Part of a small language model's weights.
Size: width 256, 8 heads of 32.
Architecture: RMSNorm before each block, some layers without attention, paired heads, gated attention, value embeddings, a smear gate, learned residual scales.
Each number is 128 + 32 x the weight over its row's rms, rounded and kept within 0 to 255. Layers, rows and columns count from 0. Numbers have three digits each. The size before them is the row's rms in percent of the matrix's.

# layer 16 MLP up, 640x256, rms 0.113, rows 600-636, columns 128-255
099:132102159127095122067114104132128128079129142121146157170123157148096107105130110178146141097124150125093118122120142165146159141095133100122118049128120113190144104122159123114075124114100112170156149097128139129130145075139104097058122126123147154151132176096092131114099129110132169190085082077093109208190171085108159142160152177121174093068090106079128115146134153128074124113153
088:058136100097132125151183105119135062149105142156091170125149057129108084111158121081152126121087113106138156120100115138100164170146125160144099118090123142121099132132129132129077161144117093125111125054163070094115128132125082153080129097147075087113109122169063145132101163126162146111066088118082096071147160123097173096104143169111156118132040073156136109086112147178111065079182
093:146115086112140136159082179095121124143157141147098130147130144134047152119074139183105128109126112095169117154100098104097063121105184127145132116140142110125136053116091146110149124069128077187120119124117138103171140165091131123134142137116136078161128129107089157175179084143162149112137177109239118123131157094155137114127152159172132151075072150117080123152130144105088120169107
099:061107112094108121153098127169151145106106100142106086162135115085149098072153127160128158169130120125144136106144100074105161125143115105200164130134078121171157144158093148173084120111116152152112169096114078197080152109117180108143130100103127167125167129128052130121079165141121095168199158102176093099095134090132082119135159124155117211199120148135190094093095095126107170148068
103:110122088153109097187127137120104140126165127114100113122193187094107098154156187127121146150114156142126143049144188117148157132104143153130125180147105133179182164174097146125106136092124090123138096157078114144140089139104022126128119120123153144126099111192139093153150184117118118187087087130145137116090197124180126094105200110121186084125098099134125185142135169107117131055103
099:169116179107093151139188119100138145182144193096120117146111129123097155181123115128110198167161103081180130138192148087096149173142124180114073172189150134137152155110062166108150109081146018084095122174151110125110091146118135133120131138138117116143112168140103151140125155151149159139107168150142148189146063075143074121095119146150100099149134134132121098155140100128150089078114
095:089170186110108122139173091150102150117145165132116078137118170107118161147092103114187204072127063132127107200135109182082123105112200118108096113156143099088125145075077135166105168119121133163120143128160126109113104131098135134145152145170142122106131086142113150167150148143162129217123176202165122173134161143154101071164116077174107136116158171106157129080143166143119138161120
091:121104106090187105124128155142125127147147124102187138176132108148034057093211093117121144167109085168094095159116094138179102141088130122093168073095172124083140128129146126201185181134098128120178143093125181078100137156165161130129140129103100155101125191151190129137143119149120107128113122094118106086172139143098152118084135108115142093109072101105140187072128135110110102122125
103:121113134128154158158145203159118120124180138079161148102093113082153103144143121147154132146141095116154193139135108151096168096084172126149103134111115140093159149108097081154115097105111124157114139141164083044102111085155089202136148176127175144167083094215097119126102242151169107092105137068170135160145103189081163140139118124065115116126147113148137090085155076160144074186060
104:138117130177150107136142106141113093079159109157124221179119160194128044148161161128138153032116090144164133189145145121117218143110168083101080120087127202180146114082129121100137107161145110125132117119124124149095143096146142106155115116139113083204144114091084102084137129154194113133080085101137131081124053142123126131139145132162118134092107122060180159134116128128097142167118
099:116126063132118175143122144139110075128081112121099183088094115101135185114131111133128062145083133080100153097113180084130092169136137138117141142163119142117132130089116112094102123119119142117121146139158120102146137097122113039093105110191107131145142110137076149158109139081111111136104130185127132116145135159121139058097131190087071143160127105099161172136130162198152126120129
096:178145110164107115062142123125131096121095108167067163171175151178104150107089144090205185133129159150117120210151075127153095129108129111143133110125115088122136148161165157132089148099087108110151148063155144151185184132121107158146146151113108063146112143094120156071100173133151146122102196107137118157117105116109103130135120153157079182070141105122068116110071136164149148116107
100:120133088103061190110119050117104132151133134144134194130085054106155135107180138124118160178156075143156146176141117137157178214177176131113091160163131063100164136113048173165095139105112111082101060118056210128150094116115137114113160079147109106109157103100129192116188122160088147122146132139058084160176119131141158095150147123103159122151136123082133129158096134127209138151109
097:223176083140165155130089094165146129148124077154108084113171145138130177106128165149123179120129133151161145148156174091104080108147136124138113190120127141132081060151195149094170148120155108124132143151115086175211092087133130081102124118114118174133123105121182097116163138161100153098137186112200154099136118117115089139104127198147144114096115122136138171164099137112172140109180
092:127122180210165089145092177117167143195177096093135119152105162126083085122091121092088151075121134121126166097103112118130111165149171080138162121123107135172182126117116153108163080100094153175135130148106100086121145103103116108117065150145080130107050108141153146174091085152146085145139145144105124132120180157128128128151084098103169121138144101081132091182078095147165087178155
106:112117120109060152115230120108140141156132148110080126131152091139184074152030134152118090180125092128099112122130144167138112134142139119046204088157135123092102130127160123136144168151170131076122144143142126097179076172085161208176134178097128064143149134056163085114112136112099177104090079162118048144125079159111120139161097121125078119114123144120139113124129107158139147150092
093:093137178117095078112164172137118135188139121108130128085012151125088128134139153102134100111116053136157133120160178165123128068170081154045131106085093138115082130108136199134117151167149184187104181167116092112145168139087110122135118080125119124098110079101110136099121113086144142099141105152097118164085102104087139136100120165090125171089156135067104140084163193089127181109099
101:091085053082132139139167147104099125148158114145133094115089176207070143118130194108081114105094083111091134183145168145158087131190139147156167112126190062115149106137157125115171208121116143122103130130153242133127131184110191116103121130071121122110137056099125043141159136153143090129084152190094128124149141116152198160141141110164087158154130131146100158150120200101121055090145
092:130153139145108201079126108118099066157159083173127042134166061100153170105169132107136149104102109091139113086171118113112126108128105146183138059074118132085135170128087152122068108134138101157097094128118131089113111126125112058080164104084097079094082087091121161111163109116171110070143131165086121115143132136140159104128122156101126119155138091105137172140158106162070193143092
094:131106120136136161143104166162160143136108154149102095138101152159149195113153109146111129150137118206123124079164113120116158140115151186156092088089131164096163154158067162118160058182115111106111131141107131181180089144115107160097110141134096082146189124149187106096125136088154126130106085076145135123140109178089159098121129074122105152107162124104119135117109046166151072093088
105:143112077135134102177108172074089100149179174134216094154135141127172115061160120125181075120129132148167104140166145134108139175173148119066092097137124115148151110122132144161159121137151118176121094062158101103159149122137112147112123188067100091076162105107147066146102125074116132094148150118084146114175125060132051137060071150150136155085117134181134159128106150100102099142109
083:120149115104116074183131106185137161137119071151142158143104129154094104157101156141148164181117162137087133120104094110132132160125159168043083140076151118133117107102121144114150156139114132109099154082130168158153141127118151127104171129124113103159153148132142151138139085096137095183147137166130175107133146086152150214038100148174111141190153082126132169141154107146127106098183
097:111136168153144207105069112170127172154107111083091084156127147109138178123189135156139129103131098175120045206132115107120179145127121135189088236113191101151075160142160090111142154146114145176102192114103137110074078115140147117145185113156129133113134139184104139099089166150147131123135122111097235123175083161100150173149088112188126158148199117137169155136160101151096107064131
098:092132172124141092123187153166094112101134102140152167111120162126137094174129112134113128127122103138089107164118134144139093183100160098111142158099145147141127139138178130133130143083154108140121130115114168123123194097177110169109155144148090148068074113056092120074141093148117087140060076175101155126155156146086137092092056097045155114154130142123099158116166165101055121147125
101:153204179068111134134172097126164153189104190154095121117170150107081086134127140144122142126120191093174133121129156117145116090123085135138145128064081154174146147114097077155102096121184103154145090161115114214126087125163152118140127073111132164139145187212079194076107143145151088156125169163130100113127182144121114182126200132153110087164122085157172107137141103085091154109173
101:166117116114113086149096185111153139121134176132123110120145115092097058105104145142141148065091141168113081138113103188145092140181170117095121215131134143096134198112079057129081127143133084176126130127128137154189099101131149150122111149122134140096152180097077113114177123156113087147108128134091140115120145123102075125139156175086082111136152122132123075098174099139125135086171
099:097103115139131095148103166112068124160164151162128133116142083115065114168224204097146142161167116188090132125087147107170156092060160096221147168126147072087104139134084135110171150123142157168118133124151117112139138167135104088117110096122136118129119116118161157147127073084166177172161148182088132149139097113172188124081170104114114159142155119122121077163175126151152094130130
079:120109119083144186103171135051136114083151123179098201113130066137151122110117132144148166126119149113132089180143127128105095129150081135115106113123116127181137102075148148165172159113120143160088125104134113113153158135125110105117074126201135122135123129082143111101177148150139084094154187061204156148175146103157092159126129140066105184237131155122127124117070172156163101141147
106:130118141116130095080130079130134088131201082123136165109166158115085140162092107111089156165183134176134102141093113107136109145134168171255105091113130092081126124130109058154148113148126113119162096115149143120083105129111122073107171195101114160120159168149089132119118085138078118162124120139198067138095130122102091102096193131131141168109116121081144159099134169172148149140103
113:141150112111150066067197138148082140147173125157137077113074074169218172118115098102144140131107137092142106148127121127184081144111172147060160060102143071128164108100126148160201107177164093131139105128176125151129082126192131177188102126135191132137136108079145133115092157075109096144089132146107113090143137110144155098122152121136134119108092138149135116117113102090094123215061
110:121114125096116086163171121107109169128162156111181097200112178114172135086114139160172180145108133159164099148130093111142125100150165145076127074116141137077136089113134143138121126186129158139143113177110126141083159110103150194155104147120143135129113122153128134145084171182181084153122172099118122174142076138118085148129069116210126125154155093076124086099164096171158088126116
115:100164140160147097117101174192138075095142123109129203097126083103109136157113110122070130095129080106161110166159145132137120098149109150152173195094099163146178198092145118096147129178154112116148069129141163150156158160144173156156138149132146115113080083120097099123126106119118113160075133158190166159108092105131142104113130061092134164126131157079104131083131184126077065116126
098:148121152131108146128158120123112190156140122150136110091140113103128163127148130140210125080140101091094099118130143142167131122108124091100167182171121153167149159108120126105074144116115153107114061164183104137169136144111100131098095087123088118118131168130153140131192158150042133133178065109150126117144134164163191116091089139091117181130167142072179108162122108111102141137086
100:094121065147222133164076157090099087155102145113122097136162084089123167165164150198133109113158156135105130158130110158148126092118150158145147135107171156118134199161147133121208166125096155099173102043149122071133107100141116120126104125102146179127104200076110128067124128100170107121122094145136152101120151155158095076154170155184101182105109116117138103131140140116124129103145
095:143149110075169123143141103114139074124076128141078105129107116165099146065123159103117159115124145102139055171129162096098103100153150124139085145141136194116113103207065082141111163114079074096047153129102143112092142124113173149150107136132145116139100184067152135090129139086109131171111094061060179110145135080135180103165146171070100098146129120139154148150154165086153253092162
099:122140154092084112117099170118186129154052127141094137180136104104100146115151119194135113098125111120123083124120107126191110151150127099113112103137102144185084105195129163162163113093146111156132156106148128099068147159148141156080112055095117082141184112188176170112147135142092160120134183122124109102132122056128076108122134089107094127153150158088149145133164101095119124044149
105:126074124137137110053115176122133113093162193115108148103134119117133100101102126148137071141099077141122128088158089133167160099129154120111169133098068178151206158212073132134124167155138172162127124117103169055173117188111134146105079140123204081078092181135126089152123099117138086108156086156147157109109180146126112040117097151058102137175155060121084133110187124120119110094099
# layer 16 MLP down (transposed), 640x256, rms 0.0399, rows 600-635, columns 128-255
097:102122131118138110125187171128153131152158118124125063113103157109142150114193068082116115109139169131079111124153128135075115087133150162146149140145115115134118191180181134163109115099146184168112128123105125181151105138181148132103146090058150159144137112174131185156143061124113136127077100089182156098126206119188143142180117077167097138116084147179150190147117127118086138152126
091:166123104144117111171139081168081173114122150124136086118117159121183124150118125111139122141192119140151091151090174096168114156114171105160109087142152114127067089098119108107135125153136080117139057196172153166109104105144057157074133113160131146105140115089170145159180131117187125099189149128088126105124107094153072102086179128073160148111108148103132141144137149191136142115117
080:127116107085127179110147111089122085101131109113170152155116073101158128156102165122131090157155108134137115121048140195146190169140099117153113131132147131139168122111133072149138092100101148145121107133179132121120151139098161121117064164144131114088151156135156149132130133112135160167126101185054144091069067162161117087092109119108118111100130150104184155064166196127076154179188
092:168188122099141196122134132160109121059125129147195121141159078164132130142136106092133121111244115078147115124094118132137084086142168151083130107138179141136183103130098195144146102128109116108182180123175124130085142084115126159108115138119141136105131161118111078175118111177150095112105122106096149101128140132136126139119126181152095111122153103058198093141147119113123123092172
103:154150170089064144048121199127142141198130115106104117133129148161182149128143134078121170074117178118149109115127095145138162078125138143094129117108119093137133127130083214116130112121180105130122119058104149166216145111081113116106168077169083164109096174095081140155127091110096125117111115130108200107114094121086101180126129093166142065127162167103118142110096235134144156149155
091:077112179177147152108145066129123180146131114152096132092173127179140141105125112103094126120152102102091120102232102153151127178122170175124172111123168113164156093190129176085134129162160101099103084135175112126112083092131141166113121091116151138148130142162110116121154048073120140146118046120196138080168155103159134144164095135109093121117116177119126172116082195190116116171163
105:153111133102185160133086108112147133152049134134056140094041135124150081147126152187150062136090185148170171132145134123126125120147195134120108179137095136156172087110114081162141109132138107075132190146132094143141116121110132103095095122145132111111165104133151164097159106140090077139123131074152143153119143054141132179199139080118165132104125168162141127148160121106145068124165
093:121117110167134093100138149120181130101129104146064106114113118123148096163090140107163161125142162117077119133170186077125076137158114179117157057155142124109149098121178091121094191133101149117102123100160097071101168083102115135128110136185073127136120136132106074176141177160113065125113131079121169129130143113019075148097131137134160121089142161098202164085092150150152161127147
107:108178135156094156090128117104115127132128123088106112154145128117125139109132078078193107088120085148144134181148144099154111173124183181116187107106099132127148163160093130083146183184153103162103095200167176138078176111090097147137114124089106120120130165150167180119107107117187166126109121137140091148084097072082149154160124131117121099139119179134124065171120188103143186127126
109:102108153112130119151201142147164094122094141118108161146147110154135098116059132156200127114037106141097144134085154123064079174185161163104108181122089134107142153087103126099129108082140184141098103104152101096033149023037178112103085172129148112155156165171143123119129150115118109119136103079090134066104141139134122123129102114186095121114074119056156138170130100109149155134161
102:103111153103108125214153146113104140148090136189130133096082056185190136162182080096145094093133144160095142041132115142123142145113178195138194187149121130187150166161078131075041149185122175134124132082143186187118115131132083129152136131103114132144161102112067091137149193106129114153092153114130107178146094088098151121165098095098131139102149152099105182043156097179133087180114
106:102120156093117114080104120112082114135113181180107152092139189117126107120090093133156083144137150143164139029136142100127130176165129124113144091192119088156111097111118045138163107136123093169147096196122129138095142117087170105176063088161102095153162146106122082121172108119129174199065122145126141106148067186129147163156139171058134118139156083055067152131111143103139200153135
102:156128131103153155173113093150160133118069104070110114136128089104102124057187089121155177130142149157168164158139166103144102147118132185103098130117127126096098122122128145108125061106122135073179153155133119093138141072134059133182089073156145184131093122129173078121125150095108132128085156164129157152131113147076127150192045056078154087143162171118156131098185136131125065097110
099:136160058097093084110109082089097111148136084114133192106147121120073105143147103147111125127122144218134103124109095157152144130054106086156150072134078128109218093139105136107098127113085158148123166103121095117167150131134131094108074157096134157140169116134112135141133130145069167060147125148108108128107142144119136113081128115113134144173153078144092173130111189197171179111102
091:117097068087169126122096127147064169104144107161132122117127107105139111094146119123115119087139159121134093146106118187159143059090169151150160097164122133123109156138183170149178110098147110117143037076114165142099186166142153167066101166120171173116112071160173123179105116113180069123107130032121114181142125109137130194193162093162096169108142142149151149090182155113108150146159
114:141107150109132101158206109103111144097140175134129124102158136123126171094140163196087176125163158183145062108141129112136104109127071189089143206170159112164094136115145069107151145065155113116144103098191110121109079105125103114086158147097146139159095104126115081069155073117087094102149086139093127145101124121117093227148148142151143078108123116122098121111083144176121210177113
095:089207170099136132120078108146165172139111096180093155162167112127161155091166165123134179098155116104138096117122182128113126091133059134132156181131084092144091111153115175147129136123094125115114122100141138140065034119090137108125112165142103115136132125102149156160116150138117124119109095156086125147150123082152068088124104082125103117142133114172138064190119118134104131108146
108:116159103154116078165100150126100148142127118151144093009157159146099126112089142119115128140135139142143140149152152121069142105102078131147167119151134147058159132103121141087149101072124128103141145148132155162132121120138170136115157116145154145073107122160058103117163100143085108150128133126071159139119179098171130135113136076082074102137136079116105181246089135130114131088104
092:157158101138154123164142091128113154110122103192155172165134157108133126140105079151105113137129103115155141141142094111141143088082160193109088127069111110127174100118102149134097119101149182095094111127128131159162149143145131173123157133139157094162139136078154072162172158130135174165131178131123120132080103180115112086062127099104131155091096154162099149187069141141172106227129
102:065138161110143202132129096067155092125124117255164107138156138178177115172147161100064121098081123129111083136119040087147091135112124098124157118113107137167114162157180123103104203125056117088137126149119125180141171076111151120114053119113151120169112121168068164079133126168127148126136171163147122155202111156126114094103099090079108110107059209152076104149132138142151145149110
112:114120138136133106095198143143174063116190140146143144130041180035187135148095149119091098195135124107169129130148118122156082136133131134102166096156135110140173093071134124085159138167201117116117174093127110100133190155099102177134110105175138210091081124130116141106085141117070172054125075146124098126152132162096125112175184121159150191145103088083135096151118131118157133126166
071:141099123130134095113113127047096091173122164188122156168134100104113122169136166107126111120120124116101130134000127090149113068124145186168137123155098133181144166155140152106134124120163180161181104105145092137109168108119136107118153075136104074106093171082100119096116110126164128144108126097157137148170124121147131126120154104139139148057165149122140129097092118122137113104126
101:165143135114139101086089119161149110152085127159122079122163109142146147125153126130073104104150120151131156142232111114120107178128104109189061103162156104095083090143188119150176152192127126122175119165137107160109082153109155210202130116139148131117173141143130093142157078166104101108075095177213154119138094094108136178134164106156172165114163092105153098091138103128091161129176
104:106087092128167168181128167115070148088126094104173103130121155146098118144129090161191135134154138103131118118182131112134138196082140131059168123149099112135122129094079127188095125103106120140185122132130164104129180096055127122121133133131109142120095121081148133130160117101124134145084142149128154153126106077059147149149121179064100130194085141130161130160098205143138164110161
106:058076101127196074145159197116115109138164117130190135081109079141119088078147154130119146196162122121186119130094152130098146095107106180083185123083110127120165099136116128133076089141122095117158112151134146176077137145129141107185141129136110222124146125137124113143075118112122150118179130137113143079069129072145155112206152071144047123101092096165145130128145119147102093115114
101:149083085128122145167139035129155092114133122131161134139119166097201130106164162170169129134153116121068128111111114156152117135068165118161149167138094087178121131125177095111137122121123094100139141142150107106123167146165124104110145069105162149124111092120162123199164093104129126177142117137155114114133114136094100088186066134105103080118134193141152115119227142099090155122122
098:091077171122102126111135149144154077179149112162115135099110097117141165120129129115126161105139034102150116119177117073137149121153189134110154145097112165165146129168150066129166115130177087120129146115170129171128141093132151120131071171159170020106116149077093126214139146171124053096074091094085108104129134076153215126137143140170069136137154167120117094082111150172053119140104
055:174051133150115144193143157120157078089101149093153123143133117159145172121107090108063172107136124104119134145230166153162157050182119157122127107123123075072142134165129083141130133157108097155160151116121094128130157143079131146149066103129150138123112071136149097173107129152162147149147138138106143038200112115139116125077105117143138197127114090141052157115168165161133091159112
101:090170150165145119088102131096123087116120039156151109075116150119141117205063113112085158162149112176104088146170175139100104154151135204137158143141155116176125132158147093119170137060168073132167107147186151079091107138206123067110143097114150147168066124089134160121150120140095136152096134131196082131156104128113153134097114162128140142159129099142151123150117119129068048154074
103:078161150178094125152104123129199138122131162163065135168079135120119096117145100172140101095104130164139128141192121088110140052117139077121173112118114165114110150152025145093077130131100149185105153162087116155148078128164153168131107097137089145181137163082134151151102083150090135116123134159084160115104137135096169105130077137133137153128157099160133140112073171141134124091096
105:130166125102060124133147112139089130122219117088137135105166158158133119130138143129099160138157082077191135196155092110118121125152074144102105087188103124102106155116142184083138129112119084133119144096117119130118192142094132201200107119134150129162134102143112103198145122176124185189131131142145166177162152148164113194190137144143106071165041116091169080117138109152177093143071
104:118133150129152141102133149155137147155148111117128151121120201098033119117105136191116143038131119145121139162119140055137087112152134185146141145146183153127078150180117112151079128125084158118145190120053145117138116126093124166097140141128107164120089107088119105069090035110140036136113121108148072179123171131108111178155105088117131068098147113128106067140105098148148177172137
099:146171095144092180134126130149125099083109105116143142134091075104143091169129060120131108095140157103149078059089089088165130139148124080150109164148169179121162097119180142113149078154137075156098126113125119176111152144132184159183111163059106125120099185144125117104127116099124094078168149121148129067132087153156097153106136158088184126117185111177061079180137103081119205122083
111:104101127151151177116130131157134125152103112145132112075122109149125137155092104144109156173138146071142173098120181139159149104152117103138102118089118091126132141233185142126099158146094114134078120130098103116043131039106154053131133093136119121160158084118105101086155128073135123110168084132068078159127075107155120073175121180155136162125127177078123129169204140136116140153113
090:094078186115049124127141177097125151146131094176104050131089171119144134121146056134092123114138157124139133188127116160182166058060120188092070174085117128143111092074123162109164085131111055168159108093101152127133137125129159151148128169076136141119131127124135119125154110113130115066125109102160120124145128100148154122179173149125144174164081111157077144085165099184118109165154
085:160117109158147169082138121173073130132168188125139145104095116100162175103143131139081144147165137135109166117201128154165150095067130170152131119171122139084117074100089038153138129176104151098110147090169116149141157089201079136118114139121150157122131106098180082133126096152143130160183136165099156139125159167122173166147142112145125105154116106118110130112155113153186145176102
# layer 16 MLP gate, 640x256, rms 0.111, rows 601-636, columns 128-255
098:091136139168101107159186109172072140098169098101170122150108067097135125132101056126123120162178134142146152116127137049128156082115202080095177118145131147105146128121126167151084166126114054136173152116149116132152114034169139166112185165131154141176012155143105141127110138171107182086126077149187105112059149147092118131107077103133068148110108138180150100106109097156155100089064
092:121135120143169168137114058077179155178087177139100109095091144104155152192156130110131127096129137133163059129141089163096147124153140159097173129147121093146097131108125102155172136152194131113122086133161166110100134119130144151109125107144164121082168138079096085131072114143123139144164113156147158103117093180158126096097131170184113134115173101129083152114102150149188140162121
089:058124195102107138105133060062111115119136114143160117143138109161200123125172144133172173150123136091157109122154124081121178119159181095129207151117146188132160127137109162099115115154112156174118098101163106132130108119162148129107152120119055163202095096119085049144130122081147158133137141070140122083162157151117154052117193091143115136147138136132117170149137111081119163140125
104:106125169103108067142124169137089141096176140075069110104109154141147178110096124114091169183124162096163124134123166091143194121175142147114171115136107103166080149125158095123111029139180105113103073140079083154201112099131138143132156108176177150134124138191158137122139109028186075206071088111150141122115169157193122115082192151155107114148171110182117158130132129134141093164146
090:119072138065132108000133184107140077115118201147154139081165137104062140139134087105160109151153121141117154058165123125130063066122173096127131102143124157079095093128126157122129138049132119169176125103157117129153180144120157164143130147130135127119128143147142110123150097139204121127137127170141094099191126156112167126181197081142123144066101093078153080122079085155132119127118
100:128172122098117135138212107133162117125149113168155124090137162099123156168112118113186135183104113123156136178142119138151086162068158073114094112115113093162105115155098126056106102088113116177074158148192189165143113144099154176086081169115112130112148113100151159147143193140114115144111114162167099146131084121112091124153141126108057101080146133153096122125102135079158134096186
092:170107084160113160107163111047161132136119133080111126091130180068123113174115117115156187136109093087145138117135084119176071125137131182114169157052113123127125157132123128125202110183184063135100142104121119069155092208087106121162077110102153181149130174129136120099145115126117129100128102186144166133124133182141176078129126114110108126141075161104146134178163131112146123084137
104:166088128141147155142105125116145136111113152123113113158089155146079194122158148152131184091125102138100162105126112119109092150064132127191114127153132141125161201159091108083186137157099127138176153134160051178137118156092110147114067113120143122129082076162128126102129151108141086092089096112148109058135152135139148093124120109063131144114154157148133137121135137103109092183130
102:146179194105105152156113153177085139145118165176150133136155108109148141144138192130123137192110165128121121125114143112107202110136120101153138163066151125094131131115162145088169129098093117131190185131082125127110121157158142170114112161078127093137177172177158099053141173106159124095128095102131157080107087125153070192143095079114131075125120071151180148066091199129062177139161
109:108129104167104070089155176097118185169167042179092134112093124123131096085088139116112096157090104139098158144163145104119098104138175130152169163132129131134123144141101161095169096150237142108163112134102137115112105151184084080195133100144122122099130180116148134096112134134103115110132105175138131167159137124143201151125099087141091160119129159159158125135105110135086156183162
098:126104162084097126130115146103125122111222097101160098113160107176089126139127189122160115113122126121127079131132122175122112083088154101093154131048195176112130115128145137200122107153168153088124147121121066092155131050081141131104193143101096176106084177147103150174128120143083042158172096106091130086122188122118130123136139135098129115147119115154167112206158076083091124149156
101:109155138068094158176145134179114177152152133112152084140105135049163153083159120151150095128161095124171116147056127108065141108144106108158137116172149069145171093141086141148090058136151168074160120111179157168179157043141110116083115196103124154161161118153128163126135079103122143109145173078111120146094072043166091111126148137140118107182143141159099085136115115123140137143131
098:118132170128146099094177182138150139176097205090138177116140185168102140168114102131031109136131085102132107190123159150143152120125135173129077165105121133098128183157116096170077122156146133134122122100080172106121169170165087151100113155175135067125127124108113141164080162082142105203110183103098092092107123102164148135101162139122138136157098115175160121157195177140073117147136
095:157113113106123112137061170129102092149151073128102116181160157097138133093112213155111137165130109151026107180186128136095100107160143160099120105146154111115133193174129129166115126123192131173102140118177149148105133165141157133161163146157127097116161117120066136075126093171165143121146134131134146175063133104133153113130155061139085127173129092155113100135096136141107092196099
103:126124101189125140098082117128116140178082092131121114124151117137151133118096128123101184109174127167100168141095110187145112071108142081108130169104158104125058125121130107094066061081079150186143151141139130124122071145156131102123145143024143125145109138147112150127167130149138144135113094119094143043191152200146175142080153145165115183162170141079130095127132088119142102130091
094:064105137170161129129124101129130155156120137069091093076130088094192131112167179110100118126131074144137158121140179157163118074121111080146124129113123146124119154126158118127148085157073116098120103172125147140171113118112168194136141182036098120099173174133085146166151065117091122076149111096133098187085094123117126148099154136059093044133078112070103123111168115142159186125108
105:102135113111109126121117127119108112146176144097130104126174121149127134075088165138096140099078128162164112098119112116112111140121092127125092114167152143168124171161118128103164158120142130120164125088083149144125159186112101155112109103114136136135121090144106056086156183122191110121044167205118176120079168142113145118151125105159079102139179185146105110150167086129144155161147
102:133100143111162148099156120102098157128117162121087135141061149098154160146183079142103120126161115135120118164178136128131152138136143151107099140120149155129073164143196127146223119117136064154136138087145077122195085082159116140148133168137127108058151187100104157088120176073181064199156103200210152105079137144164130118080130100145139109119130144123097114147105123118093102141121
108:148132148073064166171106133106132128132141175174130144136128148157167204132155109208126112136163158145175106136167095157090170099151146087096169116069123144124149141182154146149155135165169118149231087124125167133097153104058146100112125175139138106149184090143170116149135100094112184122104046086181134087113084090129065127205096192035133097116120203137103127086100170127112134094107
101:138114110139139125145098130088139112111130131149130134109099180163102165125144162087181160126126121203131162098097157119171180100103073182138121110174139151120118077110055172127101122158158118160113150109122125102123174070095145094120068142104115121152159172162157067120109143171156142149164104128129067113133165193144126107167176147104097145144118066074145119135163164171086117118130
089:114155197138089164148143185172105113157109055085112106182144138127152115196116085172137097127130112144216180141153143162159101114166132091107167156109120088057197109120122143089146115139105152123178118153100075086126194112100134104131130174137152150099119155119149072147086133124146152132163118134151116136088106118114126089107124122111162133116105181129126091119102115121119112098133
102:135143105141120087160144114093143093137151091099138165148115048109160093177129101133143157183153127197147122117127102129166120173139136107112094077068100118161182095060123147155148102149123184076101117111111061120138124100114132113110089186182064134169182118148168098109121058101144172110169086149162113138128164135124150175187153136110057131129106172214148135105122117113122113171152
100:123153165204151135132081147099094063170090144139107098086139133170154149074099189159136143116154104057200096080160107166106108162132107116153179111102110107120080119096159130084067106093092101095105078107106145193149131142206097110156111126148139114137131135063135100104119134114161073105209066171111099182160137058144192113079135061069135067138165143142090137113111172122169118130148
104:151187088102154129116147131171080102132140168146142113129065136046088133105190155085104103121172098088135119108085123118116118159158133160187105184106079157093072106060107108151103133160155104139121163055167145152143133110099133119111134091144144114072154146133150144179113195111100132158092155154090163124111161137089097151227146102116072090171111137082140106085212119128156129112108
102:071099110111140098186122122155154154132246106109100079179073167066174107169122126138109193136132117105160093166137180086179138185092115098103179133131106188118133191194156147113180144145115158106097164187085168143151163135162173101118085148132180124106118113130159095099119115154153145131170100132163089093113130091139102088130145169154119115189159175081106114099191150195140141154162
102:133161173132147109128110122118099116138162194089111121100129124097142133127136114069155152134112100187166166123103123111091170141151088179136113159095127117099097128149118126115106136163104152131161141075123193131175124140115142107156114104142102112082171124198121123144104141135146084198117143124198090086173099137206156149113172127157091180132127139139112134067176168084136131172167
085:109122114076086116146146110072117161125179177154113157143130198129088107153123108121109161139104151154154146157185082131095073128118159108137102206106133103095140140102169147087154117174120140187104075094149146119097101068086139093087150200144090132174092082122099084147154105141110136114119156104079075109127122158135101175124116136149155222135144092159111138142131137106181157116097
104:151153139065160090089163046113156140120131125127115103109255187115101127164103101109108162140121124182180102089109137107121105176195114200182099104101093115149122161126099127101123114119102130101160130102143114120092120128137072121111124159122078157149148120119107136079137105177132110152153047128174122124088120109128110139088167111099124205154133135101144126059138169138137131086106
101:071161047115160158139195144104128086100150138121095092121114155063197102089088152138163112098193126078114128099122187109136166175157104099094122108091107069119116126137149177149151108175163103149095084095137085115124124136185133094123064147133156083128127094132148137141090086082134143182148138128100102102156132133084105079127169132054161171107143078169111137178117104088111133149142
106:125120131150162136131096145177127124139111129130101112147168122132093094141140119085120095098141127107114098119159143192118083115125127122108109175106148142175161198170170108124142120131146106112100127071126149121162093135121127049098134119106111150177114045094097136061165178076085098108109124107116112163087155177148194085132135224055146126081124148214138162153103141095089094076131
102:074147156180116158113107186106146137052137162127099136127116111078135169128130132106113148119145059114147124168138155088103083110131089187097159175104157170189148156108175110132121150166142082147151157124109153112166091167200173153092085158175143084109057131122080114215113076154146120132114112124147144155099124132151178089149111085102126119124086138088118141059149126142133113086104
102:087146090115128085085190096066139162151066187116058114085142150116073129069158098093144131152133140181153080040106111121136074082128143104156122111173129092137110136180098087133123150124165154148098137102121131118132117137111116134093165130151122123070105178136121078133133139125104084161115141175152092150126145199110084172108128083109101121155120091145126109144107103122114123120127
102:126181122175140134132085142189134103113156108115230156091120167108124168128144152143180143115127154125133140154154054094164094146118141174146187124112104142176082109118109128102100158083136091144153124167083076153146123185154173146137147145089124080111144030130095102152170111131156098082116170128162145100224083083097090117112095147155116162172133098113107120063129100157148090082140
099:141129073134093137062111086149213095142176068127141113102174085105151153144148160184148165170098151110084125106145139159164106118134074184133143112187117133156197104085161140160113132168165092086182125168066133147109097115140105117162046047129189107114184136172094134158146119140101120152168186152154082170123122116152146104106117109084145136080083113137110163118099115094097112145104
104:152153205156123103119068101121178147173064115129141152136169106159180158127155131153066100103136103158177163091148138081169126152186158079143129125115163139163111108129141148158216090086160141087164150124090124098120127109155149139119134117195106172128144130126124131065053131120147118138179110085159159129128124067151102156165154102104090106137162106113148114115125154103107148090111
098:132105131111102158046160134137125068093131134140139119122084115108120142087126089131142055131154102123138116111148116168145154116088162104149134149092128149079162159141142124142140130133147120108112141111117167127212083132117123146123126199151133081149094091130092086067159114104135118109149167163136200085150126126110070091113173140023156193157100092125080110118134126101123111096134